config.yaml
num_hidden_layers: 16
hidden_size: 96
num_attention_heads: 2
num_key_value_heads: 2
head_dim: 64
intermediate_size: 384
vocab_size: 1495
hidden_act: "silu"
norm: "rmsnorm"
norm_place: "pre"
norm_eps: 1e-05
positions: "rope"
rope_theta: 10000.0
rope_fraction: 1.0
qk_norm: false
attn_scale: 0.125
bias: "none"
tie_word_embeddings: false
parallel_block: false
init: "orth"
init_std_qkv: 0.0387
init_std_o: 0.0
init_std_up: 0.0387
init_std_down: 0.0
optimizer: "soap_variant"
learning_rate: 0.00443
beta1: 0.95
beta2: 0.95
weight_decay: 0.17
lr_head: 0.00775
max_grad_norm: 0.5
warmup_steps: 200
schedule: "wsd"
decay_fraction: 0.948
decay_shape: "linear"
final_lr_fraction: 0.0
batch_tokens: [16384, 32768, 49152]
max_seq_len: 1024
doc_mask: true
train_tokens: 123600000
max_steps: 4208
dataset: "wikipedia_en"
Each number is 128 + 32 x the weight over its row's rms, rounded and kept within 0 to 255. Layers, rows and columns count from 0. Numbers have three digits each. The size before them is the row's rms in percent of the matrix's.

# layer 9 MLP down (transposed), 384x96, rms 0.0788, rows 145-217, columns 0-95
135:094179102144129110084092173142140140095154165073168089057145135153116157035135117154140130123098158136163130095075149169121084120169118146171150139166151197104116131170126093121123123168094126055067066149122136128125131134154125140120132158154119157060116102111101134077170141085119102083
154:166072158145104149131133107171095123111134149183163191145143089196119151191186213094072071117142149147129116116070185068142140116104156112130123121152179171136096132117159155150108118130146150121140155107147109144099123075165094088077154091170139126158126124099172103128126072124153158103
069:145097160120156107126082119115165106155176127108123150123123088160180144174041031124118164171128147106108119092136154113076128141116103198079140076185129077141145112117093153096117167117102129131120105129131141178144107104154203082130133146163144157207092181123118161151130140133132108099
109:141107099154092120121116123150172162136151111127157099070078150111125119113137136120095130152122135138134154047146160132121148176159099198186102110126074144103180142162096150150111141136105053139074102105133103141151132096160171138109074125159138103103114146106123093103148103041069125025
052:110130145135128118124156108124121167116090138159123144084097135155124058150138117157152181179120158139135099166145066185206118101126110103190053119062100136142139125119145154159155106127152099178135143088075088099121160097093112169196134093088150111152123120151073158090114118134162066176
091:147159127141138113107188088094163150079121151168078162084113152180139071126142125176149150116170136095138169165153131155218066104108101123092053116135133087114136098071145101137094143053117121132096061087104182124127140120149112163135132137067136181123146144138085121131158165134119114146
114:164141139154078074128135086131159142071155150153068111065172129085106091151114124092187136164079097163130126080174187192099116154156074141140162065106135171148101123129092135137159164132163102131158150139105102169124148105145138176173112088170131094171123084133093129149151089090095105123
087:127101090116175170108075133122174141112134162134066211114124097179094141068090146109110169163195087156146157141106077072170086112076094146140143160162183109100201128138114128122100117138129180097074141145137134098162107142143074115139093127135149140112137119116156146113090168117073166131
114:129110113125127087175105144162104093132126182136162129139166121103104085128167120101119142119125114104120126143128148088139174092149060118141090176115075142069140144164035132135161198091173069132115117099096140145148119143125083114113096122096150073079151164125146181207085190119177124132
118:090107099129121141116128098171123151143108079154131138104122125152114088136092091117128145113079080090138053127158109110153093170143067154103092119129169108099086121176148170129044120190122146098085137156189113149156094135060106173178153177152080144151169155168099086134162105137173150142
121:167140128106142094115084094120096085122088120105179133155138166126104144138126154158150164122162121096114173131138125143154149144136113087175117110101157155139094100142131106047136112120093123088096184164160144099099205155202121159131119135127139117086212128108108090160159159135098248112
043:130125129122123161101133153106067115149157116098125131135139099114145144133152088103093121147126160146107120160138127102140141154150138141138176105157114171132100131036138219139135144112158171192196103134179097132104160186137144104126116139178146122181088143123188136200106098095148043196
051:193171172106131162135139146079090112116033112132115089120119159117112190195122119155124147123085100156125110088130136107132118161170193130183181072112136118168119093123119149161116201097130107131137088080123079137117091129076112093143136073090148134187116157126170123165157106134101098127
097:177079121161199139142165108056098123100104084137139125158120094121113119150156096186131105127126139200153160114143148122143072117132156111116108118142067125179168113147143071087161170165127125143155144122137171175090099128147095116100112087233115126155150075131159107139170096122084122079
013:132113126113119150146146156086121105142131121122152137115121174127165138107163052106144091158122166158076165239142104101135157160124043135133166106123084146166104139083143197170092104134166188151172125126090151119175127158149104106130118112149128136131087158189144165172153085167131129074
118:152121147143156169140120164165105091107076154119154139168102127100129167140179150109109114130144108143124084083093172120106161129104115115131198156140190131138146181146121060139195154174125164099116119104121163117101102071195129105078151158136068101146095067125150080088174170132164181102
048:156105148135154131143132185114114080106159142097114155184101099171121097136147085132122135131207126152095162147117150120149136070122095130035119138157118078130128147148117131073093143059121159143135124158146180158102145116172083101099060152190147168156197154145141150165199146142100123129
104:068172101123139167070168117091149150118118117197114080122114094160083183122106127087143138182068095154132149110128129148130122123126076125117146051140167126131158124146136163109124121133126138212120170134127163146172095070134103147111078174108134089167128104167175156120092118206086090125
064:050161124164065144079140157115100154085114127106143036115067146129108077134139181125150102161118206114122151126151154117143130152144137146146132112124122110135117165156120140169132186118115094137095157140116067073114123108111151104117152082076107078111138084198110105092077109101074085129
109:122143152165133113136109124163162139080149144135120096112072094121128116103149087178075129151092107101178151020117112109089176126138134163055099117095128158108116157165145109102153209140116106124138136126107092183165127109106090116121116192053164133103112117179158119168080129108172143097
036:147097130154102151130060172068043132100131118108077142119168150090072116129136116167097146070100117075114148131080132078167108108091133116114157111086113154137153150148139089148136183084145159109134134169138085135180091187093183132135163119092072127181128116180131109162127171125118078116
080:090116151126150101111157157072114089115151131137159165089099133169089099109126133128133092079128143115108133145098210099089091134170113081113101153110154111157110098160118080121146057114082132108134155101175163142169098132114176150208122156145075139180215154136145120145205148156092125112
013:114141124110126137076141153054055108114108143049085162102131134127062170125128129144152125145158157119128112125088114119164131138121136136126097112143129132143116159136088142141116141053163052128136079199076150084135101194133125155135149132169094133120097099181135157193163181098148063148
115:126106074131119064123076084133144129126131147096078082136118064106153148155096155121127089115145105173177122142170188095145158107104123135094112111106115078162164166207147172158144135119134166141136163065158144082131133097111157141134107095137134117220086112157139115109073104151086065106
015:144110189147106137100128152116100124092151052121148141135174131111057159106160106123103111109112138159106143152107150076179131129152153083124149094160084103110108103063120203115169177116113129174177156123136094128087164140151143091156197171150086134173174170098164132173111106098166075124
103:120174141140111159182108127119111156122153140095128172133102129130112120062100039193118136160108185154157102089176031131169152126142109136139137165096109130090135108094099110136179135128106157172139139128125162098123097101126063115105078117166110135142151059117104139110183103126105119043
118:109133154082071128093154077113092112129145044182110100109092119137155169147053124167091176147151125137080134089115149100125080159106185138178116146081181107132100126163176132130104145117139115173109111150173140125111121158139159143155083088118175169113104188065154087166130126171153142132
079:145099128123142111101147172040159093141114144107124140108153127101072163153143137151125188144106171171116177200083153164162142158087094112151144126138126115124180154167089087055133132160099199145121093152088159090132078099103160123109095103070160123125149134146126145150190176130117113079
072:141149095090137124146104117101117079122091130109139191157128050173100137145054106090155146128205161141121184158081159111183095118102121121128133174106170086150172177106135105088141149186111109117116119083149125125132081151137145167153129128102107124185084145099166123098158168149069070157
124:160151096107087118106147089173123147139192110062031125129118076125131134092115163114122085128120102142130093069129148104105127107139205133070137119107177122107061094152115135137084151131159117086102100160156139094145126103128090139182145117182102075103145077115119123097099166172178080135
034:120138115091129117142080143098125193086142136103133132122096128109133084128125059197161160178170081109133080153134118162174133070148063122112093121097000160139150118148137087099117104094163139138112126116143134121145157064138142141112119093154124156171154128120100161146171135148128113106
133:136152200178124179147195149161116128059101139046133100105152150122185059159104049069117171182145148115097125107119126119159142141120130140147135149152147176076098117135154118122081150117106124099163107134105081126136118085132076116156123170178132127099160149098125135126105081075159158109
018:126091158116196162178136113106115074144116161126169165157119090177108138078079036171133179125131157146118149201088140090117153122131119097079137068143080133094109085093100125104095142113090123147149124104077167136163143136166078136153184143138167161098129118135136152139139173152139104068
118:141128122117107181094148120143105147107080109091144096138122123132109169126157127171158108094128151172091125163082157103169196168141128138140074142148153099152196150122135126167133145076158104146164162065171142122103110120162092114056132094108111062073082136185061137076078105120106172133
036:111103167120142150138117099150158108164120110094139140116136147183126103141123126096104190118095164113108185172152079104127145119104121106101085096140119175136144117118124170130106126076134186167223097149092137099161174154087079126223148103129147148093104179145096124133136150201136051109
094:145111103121112124087143121109117117187152114119086084094119151091086146124054122105111095110110089136156125085122156152113079137134059179115111097111205076189182123190126145110149166148181153124098162163138152127113079203114177096117087129133082128122145177131155122154080156152129084122
163:105123069114108148125131112166059143146163137099087153119142145145189142126113140145060141110104145059131064111151127092103129123103181092133117133180165160133130159088137182169174150156125131109124123120139064160155117118136131193238084131170062115078160137124135146096105118119135154145
128:133142151130164177151099185192092111191197119111130137088133131122143098100129089120075120143158167128134117107108165118117143165131101168077094142110135086222159130087122136136128158141183107130145104134195123130139083115100107181147117107152161110131119120080100172184033122123121075134
099:130148144140156121170162131095084139101109113081049129147131087158113138117050138137116153110154138195073120173116116150181105082136136124144045115170156115155114129137148152182104142193069153153090134159101170116100147161135111135142170104093118114184172091145161163123158128105145124209
122:105135158143131115182210128141178095096134160150130134092141134072185146066114131086172111133110097089095122188136130095180154082136182151111088123155135119060136091090124140154093119127172122145123160152128108167149169193085155077126156122102093139144127076115143118072094064122133096160
098:178178094153174140149120117130134124097147136176075115108125111086097115136120167096118203106113123158123108157149131096054133107108131075057118163096149158106048135138054106086128158136160128105137068150109181165113098122133132111132172139149099157162170121098131151168160218110148133137
090:123164151108111101123166155097121094163136116130178151150129065167187221143114156117158117154121149128150128136132123117137157157168145102119151114200178175119097114060112130139175121162120143193162128180154104062098150203102116081163125141145084119103136154144065102089117144135118099177
112:132141117127164148115163064116086113104122141135166147162076134174105142159147151148138127059118146098117133117192143147094100095158108231133090097124097201109108105091134093152172131125132175131119161112189200206113116128140126103180099153119148109157129086180147117167126133096089092130
137:152204142117124102152157141107137132127139118094229137151122097116188084168097151099110112159120084122144137138124132112126083174130114155157174123170141124138135115105097064114159147128103181123110177169185125138137120125036116152157121121169130105155194127133139195144148176087063159162
056:095103080125102119118145112109124131119110157135102104093100163125118146137111145147099118131095158104136111113073126161145089087152147135114149138023108091122164119177138070147115181142146115098125168082148088152147151061116077228110136121148158067067152102122121121078104191119087180121
035:133150122144152149076146151114110141106141114095078234092106109141154137152087111102145117178140089113133130154081087069221109190085107182092131121089131126106134176086135128109091110111132101087164083171148133079140151169095101136122122110144145150120124177156065138138150155154169096093
133:143141076144105072111127054187131125160196073117093155151151121124171144098183158144080088142092115138143156093193164117082089168135186069179098162119155126101087126117145173150123111071085124127124079106151121148107105158154108081147133126116143142137099138115122169080102132099159115073
020:130140126164077161084131196151145135106097106048091121131155086099101151146165098121088121143122141122139112154067084105170131137125141130115099087116117072151105146134094174089077097089166129122139153128114095159074120046099100121143111141175138088175181148138158193146136129123101054078
094:109143082178115154119186118140196175135091121135189120060117145178127144166122067130111109121183150144109068105150152191156110127179168077146149124188104105142109092102141182165081099138182090131068128121156103118142129131145080112074130169118153085177111125106101093144108152116123136130
030:116123156113094120097082136111126144130079119104119120087141158117111123171105069149054132102093134128179078079112132124140092163065162151112135131127134147108160142126162095140103132145094117041133125165131139130130152099077148118179082063127149211136087118238098159146082126101116136134
085:107068095141147096173145214106108099176189181146083144115069123133117142094133154078114068100150096119109120126075142161145094116124185103104131107132096103161147099111151141140137117064198113120200142180162142141137114129149140141115119100169132101120144148120079161144132216139131087141
100:159125097144111073140141129071230100108151099075115153120182096087086134099135111114100119116125119128178095103102083149087090106080099164095102127125205079080164136164139095137160135112104140121154100151161130153126150153106172116154162123129106216136076174111119168153162149109147111167
103:152138132102158139131120142170150096179127045138107071102133114127097073123134138066137125122122139107129151084136132119138064113175102161141127067122091124148177106189116144116140113150114128105150102123139128154107064089107171162136052087133107058210154167138199165181132151110138145119
117:124089052119126142096090137098144141111060136130105110113130120161075117069114169097198120118148162152121093114151189185183142170086094137116121131152189151138096139103109117082067092132144147138095142123109148079134072125128155116115066081075165120094126130117132117094180154140105080184
110:116146140127109073167151123000117072111152146194141120142110099090141144072130095124101127174119127104182187181124130139181111172090159123068137160131113133122160133112114135154178196134120129131133101162126149092123115111105144136123200110141057110138114110102067132143091124148140114145
141:112096140112161136105121097145122082149108123135135072138126112097128170146119151113115105163131154117126126044112176096076089114097196173220099214170114149176109182118171148125127101129141152109124149118119108129150136150203154069145141110136149120128081130159131130129082111084094180194
109:110178106141066184141130160138106135099105184156129061062171119074119151138140052087159132142158111161075098136136178105147160152133140159124173147115156096099122110106066107148116141095165056141115142114177166174142167133104141076112146161085125152073100159176145131152080126132118119112
080:110129138087099135067119161080134115143109113090132102115144114086128145144149102146190139135206145125158109119167098163084114164084077161149122093150128119153188145102105145069071114176110180200073080146172119156087068180104143164089086132104142147177145169123129126118148116084124130149
129:086101157127098147097151119134108135107086216136118156124128087144148109180148170133129119177177134152097157151145157112129084115152161101085082193142125193118107192098156079076123166143133128146119144083140115055148151150114150071182116141102147112111047118172141102113139141073088150124
137:159134133175166142118102144138111115105134156130185096104122151119122085106148135113163123094113119163200157107155106149185173106151152143144079178132110189075093092123146173121128182140144117085146105139096094048099130160127080127151120130057176167161191156112119160133120184088184086103
069:159137158128118147152114118132156148121138197105142192066084056178149178159090092082099177144126131082144145139146075067109162127115125176104124152126125176087139184169095079118143123174099147080106167130127156155121121102060094120136129162152160092176120073166163169123121105136140137143
108:090099136128101125159131131177184142125189091114043144111114075098168122140178145099158138112132136199127099210136081108120150131112120093140099130137164133102099194192111084096061121204153145171113145109112174118124149159147111130138136125137114169110085156108092122111146081144121178099
024:143103144148104125118122146093066132113118094122088121154141131122047135081143119141115116108100109106159176120088121095159074118119117114118119097101159081201163130131103141103142116042179087128153104137141136131138125185124180117121145102113050123171123136177153133177163181136101019145
100:148197169148154108094120148101149104181110099066141108145103083097119151178123141099122155080116137180113159130081149106108113156141196122071144108115176157055141095099135102113144152124134163088144101134165096138147152161174047073101111148138096136139151165069154135163181152153167095110
096:191091095178081090152146088159140153069168165086128156090093151141121153179154112124078157136068072091150103120093128130200120112161106134115146172155137107164099139146190113092128117084087111135063173085129075125140157109140127209158139132157103107142158100126097099128154148120134093114
091:141170127083134157111094104117100201097132131116081158096088132105149101112107096188157152147141126154132117225112075129211128072131080119146102109072041165136145129141131112178138130133183133139132196144120138112145120142105105130107164092132070156174142130116155144149123098124106072093
107:105142129135127124094110084075118142097053126130096158131096148104170139134141194144114149137093129100155101126122087160188108147155151071150121133047108125120135123136127128136115093058104155141060144103124081080091215145080143133081146128099083103112118138069093142153093181085080130144
124:114110127161100109153093112200130167132111125133089097120126144133099093119192111162131149058144125124162123105099129147167108070070101129046122162128198169103117124136138148148130094135130168098157120140137151131075101136057209107113129091107142132088109200156077105118154158118123198098
113:117106090180123143194120106170166115150129071187127170138163128127131151160117155161142163161123173148142184092133091109128089043087119113194141145129118144158134146096130080144198063160097108111109165149131169090138064166149143075067123157096111117100147127072153125105159135136134142120
089:130129056128146079173093069148138156109144178148154116131107080115137125136131085106145117154192166063126159123142122149105124143171120147102135088140100112146130146157122125066166052095170064063127158148152120120131163158181070123103108152179110110098165111075156153188130104073140109123
106:125136171092185067149103132140111112137113088137128090094139140134112088128065083145129093163109098134124099112098117151152132104140096094162121130098111110148149143164162177176113128170115135094062190075170162190112104062134094197143141167164162185120120159085176103144160092140131172085
018:103097135181103162092146155129081148136174081118031117096134136107100132143106122123086115134075104131114161129095084062154128166120107214106106090101176122148159159129111191079146120077164090110158127117137134121093082163094176137108052110129110144165121171176123156140114136113161098130
053:103177066144139128130147122118184118165110177109101120104118148106130177122163168103139169174117201068198077145176072082097145153175118154143134205147171125160155158110085115134113139142128109074102082092129147128105160160121125148138109125131097099159154104160172101117153145141066087168
# layer 9 MLP up, 384x96, rms 0.0879, rows 146-217, columns 0-95
143:152179101135169136098188130165133120096156138117108201098166150123148155078156202134121118089171123153131111107150147130114106151174105138136137091148126152146133126107097114151096124155102138130169110119123108177068076079174096076118102119197090104097170123044192084154140070115157155130
080:163152121161111147190138142112174174126115152145155144124092132101043147134168226134104143114147086166147101140118111150139121125136071099195091133120149159160085153175191129142134167124140094118135140063116083065136126141086163138139134084136123073120195118121124079079177116116124138155
111:142141167115158121146136071132099188146044091067098151123161076158174085102125111077138148085140107106101083151134125105152125115062142155113101131195142127146166132107128117078150107154193125102170141150144086137108080114154063109143130112063111165150140081135158144111106114183125095175
060:097127110139141135095136119186116067158175181182089140147128124158145166149070059116143105108166121125136151106107167089072184138150110129102169147139138144100119091089135127141148141170189153099101119126103122156079067102199149088152125207174135181173129154119114151119162139159136182129
104:145161141106136139167104117116125102177111074091142118154127160133108166207173126158082197136112149099133044120127156137095186149082180132158184121123073103096186135123137139107204168145131086082155161165122156138073139123138135116128137129179088134097139137117099105184158132136121136069
116:098043152158121132135152086164143094128142075107154154150143133125148120205089098141062149139109142118143097165117158075096165141124170163075116172156080134019091153109111099104097111124121153115095130171143088114128150135130148078134139157138102123171110128163133113108079143203077152125
083:130122158146087140150134117126122121190127080091148090197155146188125132202197132106121078156089140163145097141150138131056130086124108101100101173132133154173102160091116110151116145100116137155187100143125092193106157112169131097174102148155131127160162110136100149112081113163130029153
115:077086138126160174190202096185101111119087121113141136106169125097104125103118123097105130139100171087164130126084126135119128106128186159076117118159108086201126136099124112161171104138103063131136134119155104092224162072124176149110138171130082103147091107176143159093101106105118126094
116:143141122120162132140120176150072100099151151049108163140130088108144143146137116160105160138167112121150135149154142083078145092139177122121133146106066103147194114078070095107177115068042037164157112144095177093126093109153172095122106093115146104089138101123100141101144158116123142093
120:163097148115174100099135092187128126127166147143142114162122118102189103099191143116080101123100106097167122131180074097107171100135130113068098097153154105158083075124089145146142077098144144157164074134121083144102177104113080116102146129126119060195121124189087117074095084113162107127
047:146132127134152167115150128136136154093077137118128112132121107125178121104162146173159088175089112066123126085082107173095136073164126149159106178177132125156096186145162083132082101117089126023095147180080122129113112164097100149134144117154152102094179099109130098171160125143062141184
056:092111103168127135172141078129113099150205127155132157171168136149154120082116147156126186137129143099111140152131113128138111083161122098110119192058133149085143153132093143095121125155157164187138124166141125091128186104138129157137117166200107127134135100103089208069163123205188172137
094:103066111118072117209144124133142137127050171111114098139144123113165126087128111132114124151147131119111139096138116169105137155082085034058114056129127165129107120131129168105176102098118122138065160092148151177149089139131187120135113128091148101107092117183139097124132183073099162152
015:095146122142185146122108179097054112103170145108083153082145144161138124125103169135084157135211077154096098120129120091146097114104139154130118165151113107127117149181130084129092139061147068094145128189097149174147127173099091150136123116143062175146073094147117156159137079066116118115
127:065135144110105061095121087115113208142139097117152125116152154149182113109092080135132115134097128108167133160206115142101170076163145123064107113122100126139110097086117199163108111105158086116153138112102075088147172120101067194166098150121149155093114150148109153179095143105128087157
047:135113132117072166124109080087183140155139122116122152152127142103095154108089125112084140141068070148137124164109121093127093139098209124158152109178164092158177127118137137147172143174083101147169097090176114139137183119091173186176182082113083113094128145125097089117085168162131068113
114:142075166167181107118110147110135109147110106125143117092197154099104099160127137138075115050138100097091092137094165040183133132128182123133181128085096156129126157104124086106118105084097126103102120196127104100106116145117134091161169123135139167150119100136071051155143169140173167097
078:090112138104156126145063104177114102169165175187129138099129110139177109103097098143176104099166114094126076097164110100092141081052146128101087129105157125118167133076120108125141093153133140101139113149087149133111161160146068083166153128214133189147136133075124143145131150173106206124
116:199126102143056143089162165108169111228125138134121130149145162109138082110136144142127114105158086162114146149121130120125112175129129103217190126130115126129108091147126156152095107107073129145123089150153085109113166134128125187180092106170085156171217102089123170117119116151087120144
040:109165065114152130121154059145197164157094134170139134151133104162140087110166086120178109128111112136133113109217131178100100112136084105179142139173141141062103132104141179159102128151122157132067115137109094161124127085141101112136115163161099106123156110064145076054147112173103172149
082:172121147075081146118165043169129132166144129124107081177196160091160210170130160124115132110104167122168095103180105212147079114111127157156148150121089138144168104125110151156125145088117143119184140125064105109129138135085104094109139112130092086160120104101106095166076118155111152132
018:145165133183154162101146105128164184172052173101145110139158083133125175103159112162130122094121107142094061101085092124130154131097134068176129164136139171104162164139149209089122110141101184148165126099082138091146141095105072138176143126174162168099134119098119109105160081179116133111
118:091117137127169176125126126132077134152110085127168162128137190141065112132161122123122108109142120084086121124084111120099114162169122107174137168105121148100116115036204118163103143130135134102103111108072117161150146167145096093123132129108098101063146140055113154172160184094112223101
018:131135103086156071185123093081081139102108144153117157102131173107160152129098125122098097126112095048119099134173111142151156114068127151145181139128096113129164137149201122118144116145097126042089125137129078151142111115126096172132053093173108168172148062080161123107158139122065134134
098:094106165102168105095132133151153128135113154126168122166080123086156106083074203121148095127170101121187154067095151164093107107104173127159140075167101104124127142133110180134118130157146230136128147168094160075152101139163160137166154126122127180160186100125147119101160082160107177132
113:137112104141120077130186143200142109167116080131122114090161137156150141144117115105138115080152126121130165117103077137112100121116143113161157155168050165093161163132148161143126160133174146094142135193134161097156151091162125134130109129130159174181065055120171117042122191173162086145
089:172126121103103130141182108139112155120094146206124136127104123113157119116134071138168142127121116114146169138148142105136119085154066147143102130148151120090099111084091162128044155073121120126133097090183151175107151237087074159122142143141140147101102092152180121081042140116103134097
077:166068085139127112162101117141159184107103111123155106186128138128154155118163126135180061143130138138146114182090121175157087117122127155153092121199096078102127133090125185157113114133088203104194132097131100105141147113107151185117135190139167074152128123184128169111087098098147170165
124:126142120128149153125155155155119100154015123078123104111167147126150162108167110164109119093068097089156115123073091149128151145163138106189190152128156144083131237181152139126141119168122150131117119079176087113132096132133127109110087109108124177175104148128134110099092117092093155174
031:117117163156127135132157080133107098170119097164127063155119176103108156133125166041020124075125169132151203133133137059122139162127139106111144022138186096150110105098144128126160150147104122116133105099125113070135116100102150090115138109141154129096139135116160086128106151155148089154
119:071187103106184158115149135168107131087117098146104131187141099109157100155169189117091128099075131176124134134097153138101147100143082091100095137140076142157196115100132159193192129151162138187152120123163082110116146155090140153166090187098105153125165126186110105141139067113153137138
020:115167087146108190129121148128140181086196132122089186077156113133111145122132134156152091151156133094151124165164136151092067124103150176125083176144131192083149146160150131138124148088172066092136090123153167082161174202142085156178091096137092080096107104153118153146132136113097115146
114:043114135102085097101108156182116156150137143149076101156110106152149134135104132178099067096164081112117109112158109141066096145112109098139105142124111127114098123108158088152177149072169133117149125100122082146178172127123119086108112200033136185123126090129124136161116193092109096089
039:126124111126107119132128164163145123177091156132099069094115150124179114102097144164053106054106100133100136123058134165084122115186119116109147158131112117125167156170115082135121120145171152109102113143163063156108109088105147128173162077141117125157143084161127151143129090005090130157
104:088126128093204154188113129130105151127117121139101192137130057155104060146174148103155197143109117098105150184165121104108162149143174128178133099140100147094128129119153138118076084166132097081089141099138133095122164107126047155092148056127079148091094131164109132104144132104091142094
080:097187090137127169114174107126094123159105179090099118103124084140168182080134141151108076116130157099108182110098161104110139096147151084096126115117126154133154133103159153104132085181177117145156159099090087047146088106161078158154099145152063068067117120099132105083098132144082117173
124:148139115092101074078105140113141101122086099126172144140157077117210180115124148097128114104087122148138118133174059159147097143075157118146136139153156160131090174162105160147133073101079200106129179114148124132123165153175171116182162166131105172167156108083181111104149116168164177122
107:078167123139126145076174099186107120095136119136123131096156240133132107144120127126134130109150152113144127085183112148145126050113096141100099109126104177168174095095174145118083163136176083023142151118146152103175155113131154165157173103116108118106118124127086122112121158154140108064
116:154116061117118136131148100124093181122133115159162116177149099140106155132167123160106138105178159109174189115149120172049121124112173100099129145136090183145142220147125146090118124154141156127188103123130057106083126094104091122171148177098120119108137084126152076179170113131093189108
104:115099141164092120145107077160128206162144111108161114107132119149114129088120097078086109107123167112134164112102131162105092177087101170128167082097137088095144117018091178129136168096124145110110152123142103049144148167124113179087106124078134084117145097112153064113149094113121157175
095:143039118194126114162136100110165152133168144160077098090142183150092064125124085099083136099134090097113134144158150107116116099119104124101102163091054109106165119187140126101050114118122134105088118097108158171186109090157159192159120120103155146172144127074139126108143095147165153132
107:110047164117125136145057144125096066076145124118162157135127131129150104129112095135137134125095120117150147120166138146132156185088123104124168144069153106097162105156056145137114104117111097165103122138123133052121141129197154154163083073169057174063074089074123165119150149120113112129
125:125115090079107151192100136142123121169198111085116089190132135061107140099127124139147180109152099126102148190166149170088118112112168133164135130147115091023155159169156137171092114175112111098163177136097072077123164117134148079133124106161120129122145115125108072158155109131089146101
058:130079131111166152089113169180143136119124102153147088154182083114104157142106128192157144093150100095089148142163106115131174129094126103134158118183080244132071124104093156121119106169091117161056090139088184086127103151126142121176126142144083160116109110161164118142132075132158158127
040:103113140081130130199092128116171118150100118112167106167161076118100088151140138180108153113127097114118061119145129175078131107077129081119118144116148097126128184172095144142134175106128161146135169092154075175112144120195182115188164143127073119127182100112099035101156110159142145121
104:093143101165125134099123129144083147127153124124073145151148077138117191114133094137116069124060140109150125047173116086131146121131130077114157175108170120117096151146140115135155098126118181174106125148191106119136104107118182112094113148089122170117050116196083128067193176150116128081
028:155068080107141079158079142123119132104086117130114104177140048099151146081140131127142104142074099107142077134167021142114158151103153110154197161143134145102177149121175143115135099140115151087142136172129151119184175114127165168162125124143132205148121076120125156109160074149123147124
101:150130145145144128200109181092061099120104167134126134161124142092123125173101162146138174147125074102121162167091086119156153170074152132128131126067145138167174148115153075130157170077062123139067128105125121115090168155152230154149113064142082113088123109115142152146169136121130102125
040:056140115162126118130113162197128133114151108107138142191138101134186120170137119113134127138113165081098109116203098160072143111163146076107079122115159137138072111110127179120122162186221163147094109057109097092110122107170124094121138166132091150114152111111137100068115138191143136138
089:134139169148093111122111085157192099094089131142122150164139108134153129136141139166153136124088132100150101128215117101076143116112099151139085179099087169090064119157136176152116109163081125089085105103108131115140138087096179151123113160059167171135139113151119156070121120227098179144
099:157117137158122116108200174120100118137085148190077110185049116130154120096195120114106168108131111115109148103191144114133169126162067134154127131127086170141063127117116164112074088150097105137084138166112168078089086127140132090132127161149098114112185091161180103127174110162145089117
110:091087093169122122116144068132099156130127175116149163146153131161160169149115097179184123149104195115104106137130093195125155142055182131096130163143142084115133153067093115182110169180140171112131093114111090143176152137149121141145171201123138205117093146130089137121092104161147125169
119:136173166166223107121108135136127157129164110120104104127148132067149093138172150139063135141128126071144202106079077147110158096156148165121137104138107104154150092187154139136172143042075120121124147132091093143172115116153056159106145131150120114167155115134184150190158105120105127137
122:185148106137174146138143060145106171124107104053135107087180183197152090118175121108158122054121084111081093100156069122149157125143118103169165153132122100121156173141130118106123083181123152139117147105191117113167109113134113089121081138134187121112080130139166122140155111108094198128
131:126136119148078143158146063105135133176151144118118125106130155133142107163129163166135111197092142108124143120135088173112168104095115124169096127080135191130161131114118112181124155108040164081114149107121147087110087068143155242112148143165145115076171138137117132102157136111179189097
121:140106148150130087112127175129068156184146048155140175136140137172172146066114172138136181180125190144104112153178110169127120123164115113142070099161143146091097117121128166187084117121045123123112127122088116161171077095101148160165128104159097126159141132171133090151108144173128108171
088:089105150082130112118179140146137145138168076099143165087158068123142082171141153129142119057127191093089132151111123133127142110164118096145140098132111100078117078090097101099096144100114163060169185139146108108194170146121134079112228110133117146130087088147116132064107151114095123112
125:120178163178181103175131167114123104111103089094134144230156052123138139140216146118113114048092142111058146106117156100096154101077088108173105160149093104157165140100096134155120136156101127107148132097170149125115129140198145097106109115174110102129138105108097108115139146135096125107
117:124127147140152177159137154173153150125104052156079166123145090039107111171118116113075133094134156119095094170154178143110133140136157124150073078133130182147143121073167105181139082148129075143142141163182081150137138078117145142061105121129126095131083127162102114108173177091169112100
075:093127121094140116100106141127051117177163076148123116142157160058111136104174112106172120113142110137100135188119097127122167143135121112125167049121155106099137025084126129150133138074169153184168089108148136073154167139144171148131098147162071128088134107120110158149183159111170099145
117:115127123134139203082138099105117122173110099120176071093205133109089171122180112142116084108140157109083150112135143120136065122036164106133139108125131096138158075112093151143169130052151151133168120188155133076111059153130113097163107141161079086110157128113139147165103124124132118168
023:158136080128173113133176087103155136158100115156167134138158135151131107132136055147164158090123066128112054118147096111122100138090100108151173180154119118051185138120132147142101101134086154079146125181159120149146148086128102130172141117173152158116126093050176104088197089171125158124
105:106148116168127099136141099121160161098105174117096123140124150158167107050129174150161120159092112077204116109188138158145109187132110160157131156144084166112103164155115140132168112116125120168114093098053191109167151065130144147165190169103125120115164129158095122154107069130157176171
089:146073106110151142170114166159137129111144125113143194167125131211146118108142149155088120150160118096084162089124142146110063174123128161158083100108068131112167129132121099168086149105067128135172116123081089104152154129079171117177176085099123103128088077115155113110080042107133160140
073:125080122123122081168165110157190055144153113152156078161158123112134151130121162100100153137068110103108164090136141098077137146147120160143191111168203094129095116113104136086128132165060117144149073091174117114106116076108193144132111128111152106091152145108122064101140111189110189142
098:170058091166156150123158146160146122121186163093129104152146091101064134134123139136112095081182124153118179108146152100107152143113123134103135155187152135151135147106111164121108147146158097122110092134160138183126044115204105181187063144154124144191129111092171118093164081132173111116
118:101126100120126130129153096114110058142140099093096169159153120116142191065106130119093122151161158134081153187123139150099150087147148077174133117124070131113128213114087134096095166106088122117101160074098143103146143135177041110187092095162093118201107130137093142135143119145120155166
122:136123120116113168083164113153158134161113093056154135117138129132096160110121123186102055103084090133109120141110127109130087094094136155088138095161173118086116112153097157133119122095182115068151125095097118145196109140135156193179208098143137117165139108161036106170091092088109120121
090:118168168143041142114170119162119108129098095125106127101198168140119147130119136142148113095063108143144111079073088109109129133092104112170120135082091166148134091112108136195143205115102165160084145116096122089122140174101160107135096098057123136096112194167116130109150201164107152131
107:144117088169064162113161159145148127138159146113119181183101115121161148123114138154062104087129162142091112167125145160134133143114113115109109164046142165137098114123100098119137141151212160145186105178076059103108116094140103101140098141144080122162104089086118199131127155198165102137
022:090121131115167092169069081158148097136176170114158135183108099172225132136110088179156176126130152105092082140150100140081159092109118113098175149132125132128144143134124109178100154186100145128139139121054093153149123097137178109173171155157123166107072098108084095137105111187119150124
057:132080151156079088126135115185152140140182161109113127194139097145178148119101075120133046076158111099140147140143131155145164107117122124120130144123126132126137120066096152161168089209095147173117188120153124153194083188155155126133134168157123099163130146138137100131151062156122185077